{
  "d_model": 384,
  "n_head": 3,
  "norm": "rmsnorm",
  "norm_eps": 1e-06,
  "rope_fraction": 0.5,
  "qk_norm": false,
  "bias": "none",
  "extras": ["capped logits"],
  "init_std_qkv": 0.0441,
  "init_std_down": 0.00698,
  "warmup_steps": 328,
  "schedule": "cos",
  "seq_len": 2048,
  "doc_mask": true,
  "steps": 10175
}
Each number is 500 + 25 x the weight over its row's rms, rounded and kept within 0 to 999. Layers, rows and columns count from 0. Numbers have three digits each. The size before them is the row's rms in percent of the matrix's.

# layer 13 MLP up, 1024x384, rms 0.0589, rows 875-908, columns 256-319
100:483511463468475470514473487507517536552524499522476525500492505475480492503511472515510505538494527483468476467598498520521508502534478513519512557506526509443509477491512484535432490538527501
094:487502518516505465529504518554477464455480494465456505560523511520441482568494481503517512523513493521524486464503504493533488495488500476471499457536482463526544443522557480493507507551484501
080:475461500504481499476470508502519513533503526528445528466531490481507486534492514467492481475531470506517458526505564459477495493515488469538470529484502446488500517470538524481479483475460531
116:502508446489484555525468521520513535502506507506519490513498544521546475478530486492509495475514519476496510526505532478509449483444522475517510497521511500504505518470482469524507567488461483
105:513487460492522504465501491487511476457545505509480488489464525494503513542558474485479487549478492473548491458521479488488478507452484474508520509541489454555434508455545528503528466523499523
110:506508504499497532489540524510449447467472471510431553514431488490485517526479527506484488524496494521500465482489498496515484504522526459532469474466481515502484499500530442477495508501510508
100:520429472508487509475460529514461478502520506506508502522514504496523525454480489505496484533521536496489538445551546469491494477492548508515526504491510457479484496460521485493507490489513494
117:493472485475476475477499426513441489515508491496500504492521500498532503530511498488470519497515517498496534504503561514502511521510560490503501513465521467543538516526511454496544552484483511
098:459503477475449483476473535494498499524510504480520509518452473534486505538487531473502502497493509508481491517500503511508507493531534535479508534496494487487520481490522528439513454534528476
107:528489503502479522513495502510479507507486459511490508479506526457488498482518519523519491463504512542490516504477508486466472515489509526537505487496491479529554519496508539500560522465494489
096:521513505534492475474514520457502517485470491506509443532477509519448524497455503500492517476497517501532537451473461488494455488509536528477480508503507514525515514502513528482478489479474499
093:494478503514506509507488458530503483460499507469506531446491522542488542501454551507466493494548510561515445492457504557478484519492511528502506555506512523526504536507502503515513475478486518
093:513557507525472487465498509492495513504518500501464497528508525512504505541482462468509560502480505528533505492490497493537483489456496481563454482474485475478517512531488471493529498493497507
101:509459490503483481508485526501489551521481496530515509425502486493485530513535517459531509484511542480444458519531487500522502476441520546471521437502452520479555476495492482537501524478467518
093:540498476531490453540545466490549512525533569528487516515455500491478505522526534497510537552534532533472502493503500520537440492515474449557524533492525452499490539496503491508526527530503515
093:502456495510490468494518504480493534513533530527440507499483491512492501509478552481516495524514467504514471494487584507536433529493536488493494518468465465503482531465523513517516496495479499
101:482517480529493532523507504509501523473506514479512479470484495535525517544450469515465449546498564491443500491473512465478515493508479513532492519479472511505534528505507461536525474507483462
092:421473427474498496504499541495505502489490518502465560496505481506468543516509471539506465527547505525503521511521479488490515514497508496468564534524493457534475521517521500492473473472461511
084:475491468514489508490511511514490570476491483503530526517501492503476490494458493481476529492530499480478552522557477480473475439500517504501496535483477492520519518485530537521496496496445544
106:445467438513510484469489485540488493470517523486503492470538436495515522471559506496511507504547498503477480515518492519512534500498508497441529476509472507512474508489510539442521518503493434
093:529513474550507518526470489527480499477508493499475470510489518484494501491468482511515511439519515470494507539500488532528465477469484489537506506536490484455469455516504528514508482442547511
107:446497504491512456476509492543438443508560467515464497497486520473532514514517455509446505556509498516479515498426484439522470501462544539496482484497496453525526487478511489506517515471535524
102:521499495454474453484548513530477489518482491469526495479528503538514498519520497501450498507485453503483500498515483517521526480513514471447477508481578517492521513499484511502487491507555521
104:447479487486508519471526444498546509440527485460576468487519516466508492481513536551493513502482493488545462505484471478498481492484508524468454557516521511536478484508482482470486464449521528
105:544495529515483545493518478531520517547477478462468477474488468524521502491511491524523491507493476489476520537552475541481487507508499519540507513522467516485517500507502514512491472458497498
098:505444502514516517471492514482503512497500512517497488495521539475503525486505480462500564507458499475542498492501479490476470497544503508487511483478493477451511535470517502487503473471488529
102:485478480495533502512497536519504487497517525457520502433535473486492494479548485512543486482468451553498473483538501490500565468511480510462547493491484546493475507470487491519475437486472475
096:531472478488485505466502482490508478514481540489507490490508438482466491482500465537485509476512511501455516515514484502538498552466482524530513540453484515429497538470525520563456493460497528
096:505470482546489502462557527490490456501507484462506514504498465504530514481506513518497488564485477498510479528485523507466499558470481489482469477513497492474507461553466507475499501508544503
090:492495520458498492496505480490448500485457462470490514495494540480520514526482506509499509485488497521520505481497504517522484569502536485483522500530475516469506493498477495504497500516469500
097:480503526505505493522500536476477479464532467479478536532503483506476520478463483480487567518484472517473517523449499476519562489487521537522492523507536466490468485473466525443527513458509504
110:494503549505517474557545518468479515470439493526502522493506524494504499491510443509530491506485484489512458519484518513489501510478495487492516480497507529513487484522508518489506494548494497
093:494526508546514481498500474439512503526467502484495482500472514507507520500468525480499508509452517493543512485494495490519471497522498499502554506471533531455534474460474484453497516480523497
086:477491537450502487554487550499472562505492522488476486509484499519521501514444495465473499489532523504530480490501502510503457477496508498536481498481506504505516516441493502541479518526524510
# layer 13 MLP down (transposed), 1024x384, rms 0.0517, rows 875-907, columns 256-319
101:531496524459492514527499492464479521524523490480579490498488543436519506521446472484488506552498495482487497493470497504474464532506472539503495532566498496526489549500473473484510470485508539
095:528482523507489492503464511504517468528479506519505471515492474513499504481509470483502539475499507515504483501512500454526484479501551516514512526520559531479536445542519502513485526476474540
083:514514466521502483523526476482477481489459501480483510527495526494454497502489516458514492491500499473501544537503467488528545538446502462503500505550469529473497483510504510487508533480536517
111:469498497482478495460521529508456523497475527446477482514516472488508478478545509506517507495504529487494504530509499490527489475450495474512471470541490476468478513494477474505507534489529453
104:542539457472509481495543498446520496500500461499522482480481473535507485507467492540497510497520498469491520524539517543480475472530489538504505487538450524519529519506511532495487528521490541
105:513486514533507488524540504493433480532477505550447507486465514485523519505466470515473478471476541457506471489512485544507519464519536525518482542485475464494486518504537518469495489491499453
099:522497458538462522473485518482520473472554477478481491476517536491471538496517502491479530479500497479485531524480482511465505542539484516469509518518476473500478486493495517498529506576473517
114:464527512498486474459517554498547523504476457479515516504473514506473471533505496464558525484463510502481488475522526491495524510471485493559510492476502489493500505524494472513494514482449488
099:535481511518535495483487473437479502489511482440503514506526478497523474506481512510468483501507551516488511485517460500509489436482525482502471548514532518519489534488492477473521501512463486
101:462482491541528453566522505545504524487486513494520490555516513462507500490494507507532492527480515498502502516477493527490511499524458487508489531489487527482556526494522534545492506464546485
098:470464529550460535492512519491451502471510522511525503466503497506549481512478502524447496577511515510496472494469498475500524510496515481464489534546476513522532532467472534509446460535479455
095:515529478519516501487474542577479497531466504536464504516508467519537495496502513487531520511501501484521501493545489477515542492485513490473530486511496508458522496542464462467491496502517503
095:477507496488493484512524512476488504498521501525511452460431544461486437445513490482568529531464473490480508490494549501509488506503508482537529483498520434498501538498492486492487504498493474
101:487487561516577514537486539556476534513530532515487507499520522486509499501471504456516529510524476498515492502503500545503513524485462470501513476486484496519499493519502496537476500524489515
098:503468496533474536512459504458536498505475519478490511511499459514500532451525488523498516535531502504490524503490546519492466490509467491510491510455469483470485507535524552492479485480502500
096:560501520550524512514485518484525504468523554504433490543504483512523534539518483516553484494497475476469546459492481514516510472489477513480485517529463479493463489525506551488497492543486513
098:502525547565534551531500530545503481471506468458501499491464483507529524511511532537491526499483521491481517526503520504513473521480452514525509514506497515502501511513489454526515452494501502
093:489512517529478486501511451503523475453483515486532493536517474497491523540499548466490492465495485519535429474486499520489468483513480458518456468523501503515530469549512491513477504516505509
091:480509499528468498522559509464488478465468490527501489486499498523452505482507517479544493490482499499454525520459492492541551531487488463503504501535502509481538451475497503496522498500472453
106:497492535524487472484464517530468500510493489474497471485524459569467521492461521501518491519510545524469500504551542485534518473472482506485511456526516506486533518468508497515509474490493504
093:453469463507474509510500492483487509520477487482532511526486500477495491491536486527448504514488487506520485451524515501465478523512564495498498490455488473539462509514491495534490487534490502
108:480511482514517497505523470500476448504494504476522451497506515444513494493516470497514450495501517513499534521499479482492514464457508584526509489532478504500535501525497492460529554431479535
103:520509532489532516484527508470487459513488508514493525493464527546498521481462493505528503509447475503506508478473486493449485500470537477532504505499568524511482492518473460564481524523487496
104:533482471550467484502546457496539528500515502512485426499522477503471517464516542515528476459489504525525460520498486505532518483492479529531471495499490539478443496513490493524492522479511454
102:485495455567534506506528547494468509561489522500458492549520494508460495509517521507475512523489508461502511496505467508512512477499527505447497500542502528463426452503496475514495492512517507
100:512526517485474488549520474532495483497488512517496486496442459501471500527524477518516503481469524555482516474537530515480490534499488522470503538495549511482540490506514467527488563522447509
104:499537520489516520495488475485508481487524488485511470499547498532555477498495462511516464489521530476513509526543526501474511462500515482534497494518522537478504516533485505492513520517465501
099:461492500454436500468528496470463510583498515539533450498503464454483521533490498522528523480496561506516524497498512472510554499486519527504489474476503550509504565518530504476531521519467529
097:498488494465492517492525523496511518516505546549480469522483431501452514537463537486487441470518510469517493456494491487504512469438519429472534488478519497495493520494497534512492499496493445
089:533457502527514497510485531487517467502537524523519472502446479529474500471489479484539488497474492502448488496503520506504488508490418487538541506506479491510531494469512497443537510508502513
098:542516503503482480513506482520510507473483505505522525455483464529479493458494501512517497461513504513481499491484481510490486459490530481516525561501508483559466530481510511448514521511527544
105:447489521490499530494474496514482466436479514460521532491462467492558473550477512566477524521507495495489519500515516524483552459484523516523461481500533497506502521467497477495494507527495486
094:528483555496467482497470529489510515461490530487514503484482542488515480509519494525504520527463484532471501495479466498452451477461492471477488496474515528485504496504536460500501499499469465
# layer 13 MLP gate, 1024x384, rms 0.0575, rows 876-908, columns 256-319
093:507546529533538517497494438486492501498525535522559500494539489532517483519468484493468530483487525490505476521502493475467507517485500444457497498527481523484477460498460510485467523531520507
086:505481565450439523484519490519514477533484497519490504499452514505551510482493465505515489480494527512527488479486482503471500509551503539511503516530536468503497529518468531529488497523502535
108:570483534491474471502508495507487462486461490488495533481498491500497517482472493532506485522519465478461469529473530484502523507503488496507527532489476515527566466522529518513518515500530502
106:496490474521502490503459484492475520533501508485541502525478506459522528450508488502481535510511523496478522494519474494511462493510476552520529513541562471496466477471467504499512501460519560
108:569505495546517516458478514521499537546546510507529478544526502457495455473534497545509525488456482533460525505508456523518524470473466504483544515492491518475494494524461495539492536500500527
103:489470489512505450466452465479525504515497524459507517536502476556497470516497498541496478499529509505449512489534493516523516478493521559468502523509525461513509499508510508455552478512522478
110:504492496453515468490499556523511505488503505490485486519442469521534523478477510513503497495484541506487473504508464476488491485482500480562555533532532505489483487518490497526515554501552509
103:535523532530521495490503498455484509497515515560497523506493495538511497509515481492522524503502469502512467504528486509533556509466518514461475452493511514478508466514501521509503501483509469
098:523514535519450481508443512461522499453490497528558495535500516523477491521489496512553490444527542525506477505516489538533494510494508510439520475523540485520548453506475534481508496467530513
095:532480502478512508553500473486462501519490494511509479524462478510496499480463534477494464493483509496487486490556505508556484530490466503521488523466518527518479474472485491476487509497498501
095:492476502468527440477498530464499497506529502508514490517541502509482492499493485531505434487510543504523522497504503572475500475458529537497537501496529499497520512465519515505494522492493483
094:483459470498512461526525497524526532524489521523547508507476515522526454531506518526500508536480504513520505499531534516527506470553510533501513516508491495527468476525485492514497547550508542
100:487470525493472560483495505496530504499517505557513483551458541473521514491461544484480483511448519493503508487529502468535519550511510478494509509534497500492470488463498473474476513512487488
089:517498511469509503513478449482520474453486479482494511540485464467524508487488497542488483480526472501521497514508476506506485521493472521516481517497491477532487490535523513473481494504525537
099:531495473454515476517513480466495475492490507509526504514495498539463457506526514485481477517477532482490488436496485513482526452523485500417448488531511511554533511501501507507484508524494491
102:512542476491497493486510497515513479508506535507475454536503498504514460491480496517503495481525493454500441473512483517511492474526509503465509499538472473498499474493448527501519507476479481
094:492508445553475512498507474466464513489484459492515484522509544479510535517537498492502503531530513463509529506507535502561489512503526479454520503454570513472484529498475470481496459519523483
089:557535518494497483510461523507493525486512497508494483514496495485513556485535462531502485466544533460511497503515474528498504482485489511498518530500505482513491539496498451518492486496477546
106:489487483483464507463492515515533490498482521505481494481536486484490488510517492523454464488495472512547499518477507464451496463520507498493487487524516490518459498539511520484510492474497534
092:500497510494463533531443507503546484467494502505485505493487486501496520487493505528538532470571527465464464504529493489502509503501501495570504467501501475473500516464470521472565467489489461
102:464491480479417497491447479534525485509519478480537483502532501489501505479539493525491456505493455478490468507461481481527494503513520521484457521524511489507527505511466525461517492489479441
101:519460517496532490501480518484522520463530515517536472528450520511502522528500485511513467488504510481506506547481522516526511467475496498487548506477487484546525499472466507526526539508526456
104:501466527535435530532506499511524539451495501474552534554517535503540506487502511530514524543491489496443507513489497489456538476528513506476463540523530464511526458473486510498532466531492495
101:489498479459503479526513465470482503532494436505513477509506471485504555514506515487484553509515493494492510530526548446525522549512469504511509502475506466548502483516460522510529439466490536
104:473526479543516518482490501448469470525530551519497478509504468528511483481513504505475511466482472522474502565520508494516542486514472525501450491512472521468486503534464473500506469528501465
103:542526523542522483512522469529469541526490519499488537488524499504509483514521466493477496489497517528498491498495511507553490463518517525508539483484525475480513513510500507496534488512508535
101:515512488529463475513463492473515525488456546474493492574493511504468513462487532495515473504482485498512503524523448486484455481499504490521495520507516455536537463522478526514502520499504518
097:550472485536492496510452501496484426479461476557500505496531530526473510473522469515462524513512501468487507490476526475507520464512509529515463496484546503507485537528527499487506515522528485
091:495491514534512481525476460440509523490520497455525508552530510508538466474497531497460511508496502494504497512471503473458470440474537516537520486543516520504546467466509505534463489474509501
094:509548481482480529518494478491544547527495546532527514512476482496483489487485525492481469453535551484493495492489471536506515511499521503480494464480493532485475511526491477497481487531495528
105:504508467517475489452469531497506458513497514508528495490468488542476532485475520505551507491495538516467547453512504508509507472533483513487497473514553462478482476513478514464505499485565479
095:572487474445485529493448493519508506501507490515473489457479507483506463484564469496453485524529471463500503486529507557484491499460492489461452452464530487500501540515523480528490491473491471
086:521465512499494484503517499468535466484473498528525515500513516520497501531529541549517532521492485507525472543524557476514484486500450517487469480456509487444528487521539453473502540494463509